config = dict(
    num_hidden_layers=14,
    hidden_size=192,
    num_attention_heads=4,
    num_key_value_heads=4,
    head_dim=32,
    intermediate_size=640,
    vocab_size=759,
    hidden_act='gelu',
    norm='rmsnorm',
    norm_place='pre',
    norm_eps=1e-05,
    positions='learned',
    qk_norm=True,
    attn_scale=0.369,
    bias='none',
    tie_word_embeddings=True,
    parallel_block=False,
    extras=['local attention windows', 'gated attention', 'attention sinks', 'short convolutions', 'capped logits'],
    init='uniform',
    init_std_qkv=0.0376,
    init_std_o=0.0,
    init_std_up=0.0376,
    init_std_down=0.0,
    optimizer='adamw',
    learning_rate=0.00233,
    lr_mult_up=1.1,
    beta1=0.9,
    beta2=0.99,
    lr_head=0.0197,
    warmup_steps=262,
    schedule='cos',
    final_lr_fraction=0.1,
    batch_tokens=65536,
    max_seq_len=2048,
    doc_mask=True,
    train_tokens=305100000,
    max_steps=4656,
    dataset='wikipedia_en',
)
Each number is 128 + 32 x the weight over its row's rms, rounded and kept within 0 to 255. Layers, rows and columns count from 0. The size above them is the row's rms in percent of the matrix's.

# layer 6 attention query, 128x192, rms 0.0712, rows 0-39, columns 96-127
size [107 105 105 108  99 104 110 103 101  90  98 106  99  86 103  93  96 103 109  91  99 101 100 103 104 107  90 104  93 106 107 109  76 110  91 101 113 104  82 108]
[[136 179 135 141 115  91 112  91 159 114 126 112 130 152 134 116 103 112  96 164 225 101 132 182 170 101 126 150 138  29 166 113]
 [134  53 169 126 116 170 145 144 147 134 130 110 137 108  94 116 138 115 103 119 106  87 115 133 128 123 112 114 110 192  30  47]
 [145  43 113 128 114 129 108 163  56 145  82 108 150 143 123 128 143 133 109 107  76 144 121  94 126 123 153 149  98 172 174  62]
 [123  80 114 101  93 139  94 130 199 114 147 106 121 114 134 140 152 125 135 138 188 148 152 171 128 124 133 120 132 193 129 144]
 [136 255 164 137 122 161  84 110 127 128 139  98 126 140 121 151 144 110 145 138 161 108 145 143  82 168 107 145 109 122 130  93]
 [145 165  94 146 129 129 148 123 113 120 140 141 137 138 114 126 132 105 129 142 128  96 152 179 176 142 163 122 120 151 184  27]
 [161 133 149 123 148 104 134 154  51 157 139 131 147 123 108 138 127 145 124 144 155 151 108 115 168 145 115 184 155 137 149  79]
 [130 151  33 134 160 157 150  95 111 141 103 134 129 141 157 142 117 128 149 129  85 147 102  84  97 169 157 138 121 133 130  77]
 [133 126 164 135 151 155  93 119  85 147 109 131 111 153 147 161 108 129 133 101  92 127 116 132 132 172 110 153 149  94 126  89]
 [ 79  73  65 125 124  77 120  94 135 132 113  95 121 124 150 140 114 111 180  86 193 118  84 101 142 152 113 152 142 111 162  96]
 [134 148 127 139 160 138 111  90 119 119 144 140 126 139 133 122  94 128 115 154 155 119 146 144 202 151 129  93 103  84 186 162]
 [126 151 148 116 133 149 159 141 143 129 115 121 132 153 155 100 142 125 153  84 190  96 121 126 183 118 183  97 116 188  60 116]
 [139  96 130 114 120 128 146 127  53 132 151 119 130  94 108 129 108 148 136 101 232 131 132  66 150  97 136 111 121 160 101 127]
 [167 193 135 157 171 118 108 117 241 134 127 142 142 138  86 132 129 141  97 115 162 115 127 107 163 152 130 149  94 150  73  91]
 [141  83 130 149  74 147 149 121  60 153 144 108 137 165 134 136 158 125 109 142  66 124 158 144  49 119 126 174 109 147 122 126]
 [126 199 190 151 126  87 124 119  29 133 124 155 139 113 138 147 136 137  94 118 134 137 132  73 135 153 120 148 122  84 111 115]
 [109 169 114 151 150  67 167 102 145 128 116 190 133 159 133 134  97 126 103 146  96 133  91 114 147 130 126  73 118 136 114 169]
 [134   0  56  86 119 123 133 123  96 132 129  93 138 145 115 139 142 132 139 177  92 107 156 145 169 140 100 173 146 135  49 166]
 [139 146 203  96  89  85 129 164 119 122 133 129 123  88 131 129 114 130 142 129 137 160 109 156 118 107 118  94 139 136 162 105]
 [127 135 151 160 110 132  84 108  98 173 164 112 147 122 139 158 120 115 133 175 110 139 112 131 128 145 118  93 114 125 102 134]
 [101  89 104 135 110 171 141 112  97 133 126 158 109 140 116 146 140 107 156 110 119 100 143 161  89 151 125 133 104 115 210  75]
 [149 166 209 139 126 160 155 113 160 125 142 113 139 103 124 127 184 149 102 131  51 129  85 142 127 111 120 130 122 130  54 233]
 [133 186 190 104 139 154 163 156 148 127 113 112 133 107 147 132 158 137 119 105 126 121 123 200 130 142 147 116 113 201 207  44]
 [143  60 165 121 150 143  96 120 172 136 115 117 103 106 148 125 155 128 138 114 116 129 136 150 117 126 149 126 125  26  99  92]
 [131  95 127 126 159 144 166 128 170 147 139  95  96 148 145 113 114 123 138 135 197 140 115 157 148 137 107 100 128 182 123 118]
 [141   3 156 178 122  87  97  98 187 127 155 126 131 164 105 126 113 132 111 124  83 127 116 119 142 142  77 110 111  93 230 123]
 [132 157 171 145 143 160 169 160 148 126 121 137 106  99 116 142 111 145 165  97  54 104 122 107 153 142 138 159 127 128  83 158]
 [134  89 157 108 140 127 137 100 168 120 155 114 122 135 109 122 138 134 152 155 131 131 119 133  51 132 135 151 108 210  85 143]
 [127 200 104 124 151 125 145 114 205 120 137 112 114 183 115 132  68 113 134 155 121 155 108 113 111 104 134 158 121 102  66 172]
 [ 92 213 181 130 122 121 103 143 114 127 127 104 115 115 131 113 127 139 155 130  90 141 122 113 105 156 103 111 127 181 216  77]
 [125 153  67 104 123 168  78 114 129 106  95 153 111 158 165 130 127 117 143 140 207 151 141 139  95 130 136 142 122 117   0   0]
 [138 184  41 119 102 133 117 160 125 119 135  87 145 113  97 115 106 142 134 101 198 140 146 123 158 161 122 121 176 147 121 140]
 [159 202 135  73  98 170 113 120 159 133 115 128 130 102 152  99 160 120  86  47 140  65 108 183 108 150 160 109 116 116 191 111]
 [142 130 138 144  89  80 137 164  94 147 118 121 137 167  87 127 102 143  92  35  69 167 116  95  87 122  58 170 165 108 186 118]
 [ 95 172 125 116 129  67 142 135  95 139 108 135 131  98 143 123  92 144 127 107  65 121 120 159 115  77 137 101 121 176 180  69]
 [215 130 165  74 126 102  96 113 155 136 135  83 142 124 132  84 115 109 133 111 142 135 116 149 128 167 124  90  87 122 179 130]
 [111 103 157 119  94 150 109 100 139  73 144  95  65 119 157 212 101  65 168 166 121  99 150 150 115 146 129  78 110 121 108 155]
 [ 78 155 132 124 135 139 152 111 117 163 124 130 163 160 139  87 125 149 148 117 186 107 102 188 157  71 172 131 148 102 168 104]
 [180  80 158 143  74 123 110 196  95 105 148 209 156 120 115  54 104 129 117 125  79 167 109 101 135 146 111 145 129  87 170 174]
 [157 109 142 137 156 130 141 176 140 110 134 100 136 107  99 132 101 193  81  83 124 163 151 144  91 126  80 165 111 128 129 126]]